{"n_layer": 19, "head_dim": 32, "activation": "swiglu", "norm": "rmsnorm", "norm_eps": 1e-06, "positions": "rope", "tie_embeddings": true, "parallel_block": false, "init_std_qkv": 0.0442, "init_std_o": 0.00717, "beta2": 0.98, "grad_clip": 0.5, "batch_tokens": 32768, "train_tokens": 138700000}
Each number is 128 + 32 x the weight over its row's rms, rounded and kept within 0 to 255. Layers, rows and columns count from 0. Numbers have three digits each. The size before them is the row's rms in percent of the matrix's.

# layer 3 MLP gate, 512x128, rms 0.0653, rows 78-114, columns 0-127
121:156112113047128146171109135088123139164158099130128169120101126119151098049152130065127140138227141187115119106104110104074114163131085131122096099161134172169136110126106157098144133139140180192063099110063182164125085138130149143128154167119164119182093178093125131140090109105125109116094129122148123168095109166117131140149065102145110081134130104075073071128115159062101107100122
091:149116108145158122164146139157085092121099165166109108118148135112125072065132118106138158129115134184082176101116104080141135170174159135086161089169137084133131137072171144102090159128061170153161115111145096121155132116157127070079152056145165097146139126083109161144169089065134068193112138176091124124124138131118134142195150085079157145077125129124104118108192119141135114193190
090:134122126111120134125068200122118143164117181152123107064115139125100118087152121117154120167071118124132129128100107086120127109107131057140097067104195114195191146131114089145108202115201199157099125135180087150118149080108159129114166142124144111138128170161161161146112097142157121114124102186160217152114162112132131085176201128106108137111179073140125102141139113171143148140138
117:120069126140067110149135136120135070135124131168147128106084171110217124139114167073141147069082019108128147119119104164171116123129076101060166083134154154090119120150078148105153121161127198145113107136119179142113160095108126154176133107128050063074206144106125127144127125099101153129122111151145133118146149166148168175132148160136155131113090145182127142159135138152080129126119
112:087072082071095057144071087110140148108115141109192130126112118124180097117066107107129140126102104122136148107122083136146159150081122196143063085132115127143134129141154141102105135128148183111109078140126110153138116039207131120115080156136140102165161171151173166107089154177155140162161113137096125118146175080067130128144170176116100164130143064107113165072095135109093130160133
109:165070104102173141102112128112123094131095215103150132075157143157178068140143108152133154101146142147143149137168093125086149109097090157094148105095030156120111175154124145123108098126144125108068166150143176115134091170170125112181119143124214099120190178104192175079129153092089132128133109170149103125120151170114146137138120129152164150191141099124090172174167163162116138137122
115:127148113113107120118104121136127083152110148123119140171179106124113131099099148138196125116137175174081166075110145096136068145140107166061169104128115128124070159089157117070167103131105145175126152125128101097078108121154137091100158117111140109176114187074157112102157131129116111151109192158049117108135079149128132182120120168124141098176112087126079117077182087100092230178152
093:157089089123126125113157098115150036118132123111124138140142162110103110198128063183073117116111115118106118169116128116140237106113162165136165107138204201122145161151098112146146131178157129129109054065029192111138116177132134148135108094166110165148136106147157115150102151170126142104098157115132104115184080120119135173166142123106102132159112186119146136131094145141139129150119
085:128102109144157124132142135151098134088096084096121074102149166127100145090174139089170122163113131079136178145120080094123120158040124147151100131132149131169110085202166136111118178125107124092094092092129129198148032125122158097120119080108124133126116094129144124154071093135133144082103133106085222142172109157133094085200160107166140109096144088109150109052143134133163149113126
123:220122165102098170130163137118086113128179122063065128143126168110115220140114103085133108113204154101152098115053141094104154162111125130076104134126138151109153090120099151101113166140171122170118103104090184109127092185166115102121162120115200140180211155160108212137134127137132121103108100118133145127127093181142150130165103119135112128096146139101126109172159096130145129147164
144:091033031150146135192112086124111115140079153129150173109086117049126138097097152095158154158134149146120122122144135146105137083132136094100162066172097137106103191053102149097101105129130230161083125104115154140093150133078131173140132142150120136138121140095153147129151099168126154109151125119176114139091198094129118144106119068087160165128101144085176130132166149131134137116141
128:145076120118159116138118125130135118129112115096107085128099113100165099169138067093102137134176139140102100133111157134107106121179145137111146042149148099136147121113120078074113139124123215181111078112069129138156101107162140121054087173168092153199162096107100170153110101126159159132155181125079144097191133167167118127118143129128108156159091044112117158106134124056050122153135
108:128068085111143107112130140126123124116072137087124037132098056126152123075107133141112118115108097117035127158109096148146113126137062098137131107162173087125109126093049176167125126187121162121095117117158187151097107148188121124140137157108111081130137125107059096137179064129098131119116084146156141097075147095122132137137131168109147079091081111163132113100105111088193155181117
117:141108106069144122149145150097127128142082145135129140138135097106122165158089123113072148096170090115143023111081136158124133160095091130139122077123110165100144168190165127147138078185180134139099016131151118170146134114114096116159104146129112057125142158112060153154092145123112159108094142121081164156121152064133134170171162163150164137112119196137136121136159144053135098128161
103:189141156145183104145124076100156089137083095175072121203142112166153080171111101176068111144158169084086130123167147079125112142125161117106175159128087133157099116097128146108131056175096116072120120104166095171132128147163137122144081150076108109110125192124126126130171131104154170090140099148118097121131139143109149145171078083098103102139099051102101170131171139128066114073122
083:096095112142111126145103089079144097076072150114124161124102160102156105147156161113105108109062047135109141173097130194073124095122167110150163167133125132067126107129113102123201149161160143164094127106127164109120042099140076092193167124079080106127145114149126044097095147126172155117119148139121147101120134094104108174125150199148107094106079102128106124181140126136140150160176
121:161131152114137125100099152166089144121129151149125061151119074119078176149186070083108135121110150036146077112104160118139183119107096121126150125112159125103089115193174090079095093119145144067119087117158123155130173162157076076059057154141158097155159158098087139088115128130063113171123122129137141168143135122147164100166173097115114117100121148086130075081107165107158146113119
091:118093107152081126109092159156117100151093136082172096142123145178163104078164132093158183091079171102109190122091115109109121133097069072128149079100113139160108158169137153178161133145135107130105070140142145062174179120155121095186128108160086109149139079116148067127086124103125139064110120138098061124137123165137153163161131105072066121162057098119160110144120138157163103082127
098:127131111154120120172175078105161168101139132143101107193173126146099155149086088200127136110126084116129098093100167108087063163098123119122106150146120168089094069145110192083130069158151141165120143054173174122164111220101126097163133129167127129148141110148100170048142138133148152148116063109153135144119094153144143160162130139168125156131133155121143161100136079049113141163149
102:139151122101131144152135139143152121161105145171127109146154097131127155149120147096106074075241098106117076159135125151161122202128086166075128087140132113070101183139137088104130143204155152114127070148119142133193116093157133084142099100107149026120205162127067139141147114122124144166103123118094136114131121124157122139147136165157172105101140154134101118025113143093110128131146
116:109154080182169091106151089174145082184131112152126167079091114145089124089117098139105141149088108098160119148098140144134130138061110176102126179161176168132144106115089078094111098166126147160090098123173156141148086105118170106144115185159145108148099079086094083138103085067092209091096089085113160148143106134122130152128125109192140142095099108156092126082122166067142165122074
126:078159083165157127108084115150163048087053177156110124168210114133112133219131130179105138065155117093134141172115164121114127107117180152132176130123128144092108152115135084144103123122120121114113155167123159080165105167068118131116083137164073111130121127110155129112183117128111130083108140127106131144167145083138126176123120133133081151158132153125167123063153160078174214155150
086:192124122056105089101121156162149106141043059103111077132096099146111106100092121125053121127105124067145115090169191141119183121138102093143158105130165149149147127144113116237162129126132108106114099115115135139139146085157178088129114118086121157101117103153140094163076140151124177083149158200153133101172144082131095115187135149142117127076114108130161147094137094145191136116119
088:157160131122155164156085149142184116056129098157110164125116107113095120166107084134139106130195144087152118155096185107157107163100163105154117105208109161061085121085122142141130137128111128129128096130063213102132130115129143134116153140083114161175087178126109184136114111038109131158143126118085152146140142166117156128072058178118139140131135176086133049122136158174135108140166
094:176111114149091042145134149165139074153140125159102071145118083132198072067131100131160161142139079146128144094167129143112112225137115132051093121139065125125086083157184082134094154136053145134153080107124130122110137157178153088120088111151158094158111099099177086125140130117129118144119139117162150127089140127118149135165149115125125049090119095114130109103162165117067117094124
096:120103092107142091154090113144147133098117158113132064201176100087144133114111125142133058126120122124073125134094078102070180172137124138160097053125124092183105167090102132135139084091140106125130122091141109123144095164108132132155124063126103146135132125164187130194121128172135100139049111123108109135207074109159140142117087155078168096110041151093135101138147135130081144179091
099:063153101142139121120073104173192119160146122150106128128081167121180145156102114099114071140122144124137159111161114155086096142133140199171166068168114114170113121193121083182117155132095129095122060101106131107177128113120137109115126101091187060084093081114078154151121116131131109125141147031115157148149108139041108119100166121083147087126095119106141118091125158085098110160147
112:125150117141055093123154111078172074146121093150168128145120136137072157091183166115092104106069045123098138161076113157098124124130079098091098112167125129085200141146167153141185122135169097142106085071180151096130121155185115148126226125117103111113140085116155138160115154151112159124066110139138105128113084109170143126121114070142145125049124115130148157163157135142113080104128
109:128073046097134078142199122080091124119095145106164113115118104154186088089127106156092201116090077157071154129102198132093096103118119102148117139133129118138136149144093172183168114178134180143119149098194181123074132085151163142192178113149111080100092125139094114108173084118128148098155152178134132124145187125103129136148130145103117083137078124172121165127103114119090134148101
111:143137107125156124178131105146208173181108119208129147159072159069153122104116119130113111083144128104162147150123156158216131141054091123106144124188115124125127119128122136139166086173120210161097107142132162091073111091096104151064145170103122122091090114103129149129083168126110198096137175138139153129139139104084158190064113117117125116139123128138092194108111173129092116119120
098:090128125154107174143159139091157146142101137128195116129124122081135162140172150123122094108172061159149123170106109141196121090106120119140061139138162129057202122089162102116207131167174139167105115111083173173113130085161122163116151107200111107122159111149114120111071127138139113211101083114172185106133133109144093170154132130142095148085119166118160144141097108156204143127095
089:137136139152112134169110097117148127130144119168142132073095157155126106147161120144151142097079094059142106154132098182177159162123183131153127091115169132155115030107144113122136122196174157108117095133144127134163122084112140080172136094126098132166125120113149180152148100142140151043105079103123151162075078161081132067169137148160088166080076106130145053134081133142185092129086
068:139174147108157071099188156114113079128133142153144124152118142114074149130125087128140093127099135123138178154135113133119148170102176123121088148130169153151166096142038137140076133108105066149168084143129124143146026201163151161109116153124177100163144119150095140188087146108098142128119128165124148131114082061153125178136120152163074192137125203123170131106077082122161133099102
084:185095115142152171119166107170120044148090115163136143054130121076092120038171136088132143142111122136157149187116102160099130128126101124126135108138151109133089114082101164074121105156137143156148125165110151141142080133100127154161155122121064133207088098073162133113158092098078151093147130193132128088043127109166172186131087154133097147116110188153099133107109098104124131126166
111:088106070152138096113144106024106073140094183167115119131146084120142090155118139130157163148136158174097156115079132118142108143094065140104132172216122138126091125079073188103143080150098153157144141124158153106100123142161087123142147123168114166186162101120101101169062106170122190155116102149115127133155126156119147118104128089095166115133062121177143155138105152102143083196118
087:092109117145173160133076126180159099167131179126059135151117113131136107128129194066136141091121085161102177100067135164125099175141126083118093116091115105124097164144095062174156117139131159077125062102141125123189149133108144112104088166140122137107099123133099116128136124161133043061114105145112216142156133082203092111116128146139163139120099104117126173092105116118056107104150
106:147135098091118089143147103151119124147088131123118140165119132108111160134089143089088123065179118119132122141106153161138097176063082165092192080140104145114138169131159095095095096166133110155118064178163142163132118099126121052147127147095116128101140132118060057143117148125082138140105145161077213120109133139130139162128193116140128119146116122143115224129210123065132104147192
# layer 3 MLP up, 512x128, rms 0.0586, rows 78-113, columns 0-127
109:110103164183070127142110146156142070120146107078113072116129057158098126178096092154111108067094087080098132094124124159105173173211145103120148081173148124121127120131100105155133122182099127143137085116146142077129163138107098103159059119146091148171191121143139165120179128142097166105124153117108085120172132106116140202154219138153135161164143115169149135118104084142129103172149
094:168144140154110144150168172117166127136148120148084097161177124216138072153119139139141186124102170101169082136110117149077112145137135168145147088137069111174138067188109114174133130147127125133121122100135118104142072176143119160172089048123140186115162107116092143142122120139141133110133138136164096140172105232171138104183133163149089190151131119141063084151096103142178119151108
093:132135102156157107172095138203154093158144146177096150088120149123076200137105108041137117166097104124174136146104112138124126120130164130126139050227144126134162123115147105168129175154156104120140113026156134149093089107136126104168157142118099152101112146162110057164162120140153144156137143127116105132149098085113131107139155109150122148100126091164043138151064120098183145175130
115:105127162194059120148102138113093148133149123131118149068091188145152130186115172060195122117125063150121173161103118174188086135098062115094132141082107151094146126132101145114149145095137135146140124172111176105079099114088134130163153112121091097123163110094119130114123100094138104076114197085152144094111107216204140140120150153114123102112108150121144152199078127156088149133119
103:098087126091136108066151086132121133110117120116151077116143157155128093064090241158148114120119101119152111116154061120091133123136116093145137163105103157113123157174066135109087081163057127060104122204162116096140129147143096056144158153085132046087116159091121147143155092110072152101094108150101128146115116149117097153113168071130167090144129121129109126116170107153080114142105
104:093098175142096120127107087106130147107148054151092142130078141129080138085094185090165162133099157107125089062090140132094106160147197111063143137103089117075101131129140135150150104170168172171125117100133108071142185152030155067167127177115131155132156133146086127136130141147124113159150147120122163103129092178100098181141144115131162151117171054106161123075115086167124138106146
119:132113164108145119112159118132149155102180083100128095186082156171140099120084129180178136101174132132195097161109122100142133130163136108116203140179129110030098135145154119122162139111149152124126148076103149164171155181196118209119141096120129146141162126126147063112135164141095117165123115127096059105138116138154123151132138074141116078162120095138177137215132135116103103103060
090:185140134094129175191102102121177123095105115168077119102192075179130143070107123122117068144117132144150083069143108165131087157108074120184092128119057072103125155177146093097148158166100181179134121228118130132128114134135123114106148193096147094117124097165155166152126142101156113098123123142118171109123190104130105148122100099112101147146146138141101137115129097122032109117138
085:154175142084114175092091189108117120127159117155140124071174116064154136075121129106217111196149077127157177078155144141163123145135165125121099177133158107200115146173080150134107139137156143145129146099141118087140137146093126139103177091105129079166122053138160143097127092154133180140124097116099098128118185086175147129095146103097094109149169148091089146107091164149197160116091
116:197134145161097086129138114101043071161141102171099152046128106124125175087085112118107139116094112152084141134053164165118124124161158106119084161130136128181136110103088143139190191133149116131157167130156147120149083112126126118136161091109078155106113099121153153163177060093150188116127140165149181134117170152044128129114129146141113153085171147127116118122129047158123129175125
140:084113101122123114144127140108123159192141184103138164097156143134102139165035148150131192184163155151145072079175162111084115111145153165134084140118061134170126123109153122126113099151133145139106130136134124127146158136101107111167077189147207119115139064157070110092138150199190156095138091087172110152147171177145115091129115140170145136143156161115139173088057165122146128117109
127:104073122104154101095128178100114115092095113060121079118184178135135064167109115116172147133153171146129116133136165179093124084172130087083176069131116056170144141135181119108150125151073122134126104137146144063139063095157123103072098193139136150160191115114140162153103133120155137116143142118056121086194084143125110093127157149141110141139104098166154147119101112115109070188131
102:137115089137181060061153170163080160089110116047093083173161059137147124134083160134139100164175107171097177143132064105109121085086090117133151159155137084119175123109091107105133132109124121113128215118151146134096088140132123163073144116084140159103118152111101134138171072130119109109128075131136138112078162147093126069122141155124165085141110113185144081131118084143154164174155
121:112139103128197107081164135087051188067108159142088120160180109067118147159113142098136166143136171170154113117113134133167141132094101133104145147175115161112126145178154113126131078123151077126105131158137068179128095097083148082086114052131087136060182132108068169183084140060100146134093112103090144138128113111143128088137127112169174107104087121134091117143148109104179143152126
101:141086183127138157169135133047122148182121166119101128130162093135145151121168149140140101152154125178127145207108125126074109092129140182098132148128129142158126098120152093141095140088197162187097119161137183135107118130135159151180097106134115161159184108058129173026136078149182115193138166159129120114148143197084154142131083114150118176115119122170105121153162155112141172134109
083:139117090101185158114125147134116110158111156092119095178168052059126182157118127169139109153122172138158148176139153079067155112083163121155126162149146156202102126097105069130147112114124134131105106100158122127065151117183152129117084139124140108131092095131123061138118141199157134160138128118165115176089115069104123072090134126108124068117108135104166149044210132114166126154123
121:092077072108118105145148131080163139165126152163128129122168126134166041098098112134099120129167150208106185105133103115140128125149134112136127078110095142125113119137130127165126058186066130151135206147144175119142066105102152167179193110111111101159124141181141159071158110138143129133119135114095105109104111093149130198150151113114087159189164200154121150150145125165111064172105
097:113120164042113111120154143153120131124120190196097105078102103080139096090160165153134142096086106082130134091150128115094149154169142071100148111081114091095095177134125153166077116114155118107132111123122109164165155096132115089160122124157110112039174165095154134128175170154082075129146094175121122162161145032114179111148119177114147137163142096134149172103186128119115139187144
093:133133158123169128127101106128096137091076138138141152152111100101156118137094021127063150087062158066105158146114140166114151135113108162134045120174128122206154116104083173122139150115100068151170121110166065115143178146098147150093144139100132125129118126125136123197151128128127129092120111129185098127139139087100128110127124091155055137120121112138174052160142046178128087146139
095:100211115144158119071162168167087156098097161198094113135151151117131164191127181122153143158206109182167087164159154142186126112080121129088139131188148115089128136121129134121110129140109116093115148139123123145137087063121126113070107067123135075121179147132105134189086115084116152181132118138120124115161155160146140124123109134170201074132121167122088138082096088147168183131106
120:152146125139109145210129071154126134115142157107108144198205101099110177167117134127098047139095106137142026175188127135128153149143139129140095058144093141037109147126183135153157127132137115139115099104074096186082107140115084091124182088117107143090128143101149132151105156132145123150100138149122158134119113093087135082100169182127113141074110129112100127105147126160135171175167
128:112137139124112110149128128130119130106140127104072082144141149149134092116135162100127157085163144116134146101116084108126131159193168123088131177045184122146116109133130158189207099120095153151103154132164153134198099136093050103135124072136096152087120163120140145086148131135095067149073093090128116129131118084080164109162170106180077163187133171116206113167123115092182152169111
086:133121106093126098139130157212120123139135164164076137134131137148098108065122154157111205168124120072135093121096119124144093156142192088112115045037099117060147116141093141133108146115133139085121198131173137101181149074100126090130165090167139185101153114198120118093115112128080132088153100156097085129175188094148120149124092135159119135140118129186125165137163144150105148122109
090:121130156111153089144142139091114110119161139139125131167111138125077147122112135060176107084141107121116153101112149074136166154103095222170117158071122163192116086082112129175114162091134096225079143109125135148161105109148083126144140155120131127127156127128149146148105118152166098122136147162068127122174085133112221083110105114093139083116133143154121173186036155084181130137138
098:129102120117164214169118078137125120206139120128147139105132164137099128148146126106102188094098177061146080158115090125086142116079132165159130140088175114134105152123050160105159075114165139096065118151100142128121113124095163163179134151131086143125090149109029182124113107145118127103105110151078118155179094104105084142079117114126134200168158183106138118162120150141151109095156
099:183105086129174151125210121137104137099180119142164162124158139173106128082143110144127167120210132134112115156152064097123041125139162185136178134120103174130132092112134092071101091139087095108088133085077161156193122143168121052145136082105168153117074131105146154126179134121113115125120105142145130110153176128122140169161098104147141106177114088185112168106120084170156159155126
104:121103149158173172121082114186122156167091180128137164177047166095107143149119148135145126111078163145142104149072111143148132102123165147144094146138174109148099054098126089212134068094064116155142135148167142094163102141120161166152166118122124114130098124132101126076173058110120053055131157104087103084143079085130119154088121150113147124115147170095175115123110114128156107154151
103:159079149074117091094147152148135143107134104098092117164111143104085131133112094155057170115194137088118142130159122086078107116087166163144137085165147140130183051082083098124182118106159102146104159086077117156091123128100078152096096141139075120095108135071113097118116132160128082190129124158115165131148166183135137130141184149139094118214174131113135119086156107159179117152073
108:068134101150070129112062213123171147206155164111150142151103174110139118107154100120155123129129112147184090158083180092096143148157136157104076135111144181137080089099133142138133141126117144114099085055100113118150151176155108158142139117096101113193052111115187125070122119202167118134074098164164141139144091132082141148121068109102117116121142101084109153166121138084126108140129
107:107152181158143138127117114171141153107104123131147106167052180090178109133127165088179165147099095162125089116119127125161117140181109094142063193117131151124128122159098131177121144110157101139120127179109120148122134168163144186136199138106159134074053092136072112128170128152167127087120184081086156120120163115103112151133191159080154062061187169114125153159105163126097143144144
103:116192142133117116143153155109155092134059173119110127044121173087119117161158154138148178055160076142145168109203116104189141135126176131158146123075132162078131087165110096102144119131130155198140095117124168131197143125149124099148131115123148142152154077125128210097124122115140148144104158195059110148107138141166097204178121171140146112145144093134145162174124140128124154158123
094:148112141150173131128112148144163112058146116111075079152159116107088113106155140105107100087174167126126115133126111190121145084126079031158218081069136145187157128146111150127065179133102177136143125122083148136170091111136149107105088102152125129118083083163080099105157115106092100165110156138143115115125130169096152105108105136102146092157093111147143131084154095114170154157228
073:153115141110162163135127137085096159136114181115093112156103117120127102112095112148136134110103124122155119171114194150218169150094067139115130102144069177099108076054108173086122152142071111149176185068138105111135071124162125183115159107168108099180161111162130132128063133130117126145139108125127132149095121105067112110050137087116078136135068171146116134153095136178067159126155
086:117140115180094086112138136105118106077109144089153073198148087095146088183070119158160091119139070092093110100134182126118150164128116129157103139138143079123182112166136124115160183145117139179146104150130126066132122156187105129089143123195137129124188127146176074108160194133165179150100102114154097110146125118186109121130150179119107132096109111090177101104157107211100113168169
112:109135107112132098141099097110142138115139092101120178132116128102188175118129154128118146150155118139106131144147147142131123124110114130153108081096097097069154127080147145170118154096134127102142110095058113053086134093103083141092179171134151159105108078140139194093167114139154142106109238147095169084156142108122135148062127119127104197099141194083154140136122147136082123180238
085:095095159120157104126135096133152093079187098085157088120132136172181150151126142169141108108081099117086073122172129074118139112167124153158125118094107138091124106093144183119164161159152165130142097077154111115111199127161160091148124067148125143132100089118127087197073081138124093095117152101167092098153037106097113135138124134114144094047106108137185086127116081141083111067117
# layer 3 MLP down (transposed), 512x128, rms 0.0567, rows 78-113, columns 0-127
108:147095066083107127193137105167124135166162064174075100090145104086132083087139050151075072073136113115102140086133087112093094154103143094116104131215129092126115136114087067109151126149103154147150093112093128140132160152098120202134137125115148158167179140147113145134098118121146114076092090126104179167151130146092180158134112149129115132127108155085178090138138178126059129128087
094:091125128111140103134121078099161170114080107133125150136156070070113162098148121143116091151089076142148076182117153125116097119140103090139137156113100142134091090117138115115101070159104034117100076099193104095138072120138137141157117180147169130100160134094156088107151183145135190157154113147141166135151085114080132113058128098073121146129135093063157095156101056107127096157063
095:169157159074155161107144055192104144110228092086122086137149160129172131146179133097130140120128166158140154123117096132182037191125192095138087149121131118171112155147151111150166144123119112125113161175089129128114173100131136078095164143140138098089121125118159101144130063138177139126068153140166083076110152123104168129136157069137131167167146090113167082130118108105150079119135
105:103166131140132153128191111125108172135120068116151133102091106185126177169137160128103147172172164136174158167122174146173133126092181095152098165095107121067152153155149150130090129121143099075194193127121134112121138115106143102156124064120162143155071123156138132091155152111042133096181164078148119108144175149134107122159159118114102118157165145117150150149041121224104116143114
109:098085077182102138115107103119152086121112192176158136149161159148129071122106104142133101114070126132163161081097089115104180138145128196122104110083187109093087113159101120129115125175118154123070138175093152083191122149068161112135117130090135120156171142113165152177136152119105101154196118160116128194176087178107084132134138122131122182137104120099177113158153199125095170084115
106:127067100126117106120136132104114183132126136112150162103079137075137079148098133183140111094058154106136119168117094103149138135107164113104165118114065149124095124121066158092089164098191137112149113156107114102151105106080056151137154140142079113089128114112097118100119174178097132105179180124134144135147135142137063142120116168232090078124164076107088121072117193154125105073153
121:101145106124132133115114052150118105159107114190112101091102124115093119103158090104111084144103132111073134126168084122175116104136108192166144094136142147202132089115098134198197128116118150095059120165188094137105102138129123106116086135139097135115108081055135167117098137119155174165130101153096183162151152198048138135155135111129198089111118140104048114131125117127104102101156
091:154133062095130174171104094131143102107108083136129172122186113153126164114108090153108089170108143076148107058134144136126083141120171143129090103106123126128167185179130097123176096163119196193110139198087143129136129129162117127104101122141171121160183125164139194109120065152135159109090186159109172046166182129115157131170107081109072141131128121179141158129124113116083145137144
085:120098222115160087187116119116080093172111121166161155100127157121172085188132123140088180093115127117110160123068090123141201121218137116148101085096110115151145159176101116187113143137060146157113119123117115140165170091151078068134124105125154120108134150166141143142127133203141164126156157153137119100171166158167190165108131142079149133151172119189136122151119167110125144142156
112:090107083112155121117112118131132140124152101085116163120089161107144138175164111120094132090101163151112107119137115130149124141167124134092208054101130175161118105180089140155090122163134080122139073105135143141118140133152105131100195120090079151071165110138222092078114169199082132097153172159130123116095177150131118161048104126133199133152098159174167123166193125143125123162147
132:134136156143108093127144092077101130169099113123118168111145130111074122129148125114163118134076124142104070148109122174110183098094183127137185143069099175142146144160142124102120170172140078088087090144128135166088065156117101137152079113087150078026179122130109078096182138091130160128130161140167097125152090142083070084172107116126124146089122079082178087146129101163157132169109
119:063158136145132089156141154082052173051145097129141098087133112097118103158117156105110141136107104153054098171165229163161107083166098090133184141131084140145128129139160117110141092115075113123199046163158126103103046135135134115109102155131190133106131142104107130116076102112183126116147153112116146085162149150129084109148129151122101140131074136150104077117109103102105117120130
100:151162129156127133063120156149123140091163111107116156130120160148181122130083201096143134120222155159157107129097090095089162118131164134074145215147133087125198143125132078064112118089134147130248159137097119115120112132125074172067125072112098197118101150104154160155120100099145103116122135085139087072091140131148136108140106136130145124130182124148109097157140119144132153141107
106:100154000161178131083173152118129179107143134145106108150159104119139155133102146137166127170135162177158139121155136121109130099137128105141133140181131098132104118116119127128117132129119152138151162159134091124128119147102139142096153095138121140124132111068171126119112120100161164127018144112119132200142145154124072099107129111230162129126062122144049109154116098165150160138094
106:129126166058152155101185112135207115159083147216135111159118190115157113135123113214136079089087176071121182136103136118113134096146132103104180160166149119100120123170098124103123165118137177125188149115142102131164139088091175121156130083105122124125123107152113160119182138162182072095186125066088108103139114126114100077143151105076143098127112109097152119127142173116145079147104
087:099147101105116116097085135146125144136143195130114150109121111100134088167157131178130173118086100157139151123098087163061150136097110125101111150140204130169145113101137113140148130103105161167104054159122123106084110120146138125158113120072094150123203083116191102143097186148157110102055084144093128096125127012135131151122133166181096118061131126106138127093167155054152145153131
118:107072126191153000127136120128130064121105158136181108116094105148081173162118188097135148116105118113098105126106140118137128154101116093093173136148157125130091124159110099145103155135112113078120044113118117161133096125163068072135099187121086130116082134089107072076160109204129181173119118169146143153127133144111115163112152118184141129112127134076097097083133118091139142176131
096:118122103132104116154074104146142159157107157128122106164174104131148156120133135139086162090120152131118210112080158119113102101071120114114119077122120139111063174150152107135104072160135163146176167074170143138170134132118155115162133083128039104153150131164190127128118122132104128076046109173128089159185096090199062188106150118133134127095139121080169146116132110118161200153118
096:111109120135145117153097114118109141157147166077078173036128109172153146103207108128082151090117125147137122159049131095148152100148122201124109127092117117202162095160170119151129163129103114172140135105127121171133116096150093118083120149102151114123115138105166068141142166140107124076087104114085217173090159086130106143158099154136116129148142123153137106135137140214107159040142
090:105159032103161110066123145121144149093179173125139155112132125110132108167143181129137162145149147134196133112188120125095127058123151066166120171154102119196137130100093105169123136082091142158130195111141138140115151110072134145088168089121053148080126113139178150130133111135136136124089106140096120170127164150105083074093132058132160140169111139169093087181126094175153127133088
118:183178028105144220113082100131175215169120122097113140155169132136129116097149119142094109121110156150187095129152120101091111116149159126159098107120120103144137155076126177137152122159101193122102142126095132148125159145094133160137129142166145134153108140168204117138091116156130139102078173184146120159117106129119161085094139076204137067158121193126101143138104125179142079119119
122:106120130099116123109133134077134083146141095169129081147100156151138113061128087096101153097146109162104217137127075128201117176141123156090161094148115116116151098149148098130124125138148170104097117134173114130105069100143086160127174150128186188138159055143118067140098130105111180104185136147139173180176117141099105081137119122103119085102100173104135136126092165172155032163141
090:166084069171124186158113096183085125101128152123111137158175135146168141114172127087143142119123128065138165123146226111128097143096140141089114079136187091099099168154165085111110088092110144170178137162173128119161162156097091103126154147148130179130138075204124162150138076105149145114073132165230080157122099159121123112109127114102169140138095175165100132137150131117124114137147
089:096177134170124107138159115125159129085142106184114146175167126215090108136120082099126164153100147096037129176152119136110094124102095102168124079159126120130109136116162144117173169094099136131156072127135145074115143154101146129158155172110149086126047092088080114130061167152091140103204108105162145129115137104158085136102141112145133089077139142135191121095147120082148125103050
099:136089159082130126113197124107131081165165120199164174119084116150101156062126091114094122203139080102133077137126142114079066173133127108099109121135089119122135086089126133145118113183177140140120126026124128116080138145140097142216132149145109126177111115115095072123148145185132097095149170143156118119135136125110124153182115149130055151086134127099107167102112140142107080096183
099:130190118186101109128118082168074119147143134128155212202130099134176117148144178143166130136152171140185063100179122103088167123140125181152059116179044141119105117192131104150164106120114087136138131117158119076078129164136169170084148130148147121068107155112091081125168124120095118127127137120118105125138104102080128095067107088144119134099130086140094139082081127128113123108080
103:103066147056076158092175146116146155159150128144140108178110150099069124150111111120153100118138124112157141084081118142106127090112146138084148132160163109084101134131077107106122174098101175138149143150116144120118135172136145084177143133098088177134146115129121173135142164111099120067125182124148091092169103124103141109155141164059114072007137142118053201129090109157149079142114
104:160161083125064068145132126143131124127121141120169183050123110116102204131139150190094107050094106159210106155103110062076140128032139178115063159173166120146122134135115074165122129083136113117159141099126081112150138093101156127136138126134099104087147150108165122174155107129141072102138125100128099113135135146189132108048112166141117124114145085125151130121146146106127152098114
107:128117109104122077106086140136133113052122188109163180142150160134130072081144155096134216127058105112153109118171115109046109154133129082134147139110100123155042099125132205156171151128077123136095151089152129144141140144182152073188101176150130099102138114148178079110128092144146048103119139140114170132118155125075160115093124112141134127123118132145113126109087159067095105112143
110:101133114110117133121144051142134063185113104151123153097119172091123121184096146130146096094162065129122189125133100142150161112136101104138127107137078144112187114085135155166150191139144141121108188155114138089074102140123142136168092075071194106125137135113106102146172145118113153054161159117163144155135185131099105166124201127059116108099148113081117159129122084215105100163129
105:125158143255160165146134140131172048092178133148126095141117152138135117127127150162143133173082111091160109113150121145155082118163160121116142119134125117078183124130141114148120134166131138119090096100138179177070145110087099150141039112194118154185170079138099175134151127124123123145171119108143155106118087112140140129188129147126148063137093143185105118161058177184127133114127
096:121126152081096109091118101132160139159099114195118087142166118195104168137112148177115142180121129103164102079095178166070149116080116119174126145109148128172145121067142203090103128133135129108177131130149146100162072152080178100152153125130058133142201081131112104157133174185138222092111144123161123082081130102084108142091088078145123139102124118125102106104134114101144088147138
072:116124110148108170094126123142161157131105126145167147151146138162064101043127108101135076130123075147127129075075108113062193115131136170097183149113117122173103103110164150131172149127150170165182113129158140134119069087119094135098136129089126107104141176105097156127054118106118126105132071134147152203077082085151176103137087113142084125083104074177195141149136144109171155161110
087:145103215183107131142112121112128144145118103148106077162084079066100083138135195207110073135103123086163117113075125093132138134145124090098133143142051085177152103134145150116187117139164104174164084107154116164137091132089155153169175099137072124119156113121123096076179170130102114150125070108142108179056135132096110121093173106127096111149119110126166145138115147147120085120181
117:130144119132150152100116160099078149124138129099073116146106145112124127165168142133130099117112185145109083116184209154147130121147145098171084122094066097111110153126181218100157129151175185148139075122125136134097153086109154127152141100158191125116182137152217150146081083147131124117086150145160161089081124164194132155112201137162118177154154138122168130112154117126187082154138
092:105149075090193166111099105112160121122135098154079112140141138143111107098080181159160153177132106079144165099068147139074146117112081103134154129138175129124158155101105104097158177167156129116159111181095159137172153180167153118179128149173171080140115134131144062139092073126114134133129162129124108062101138157115165150210060146087149158069117165167107151148114114146139135058154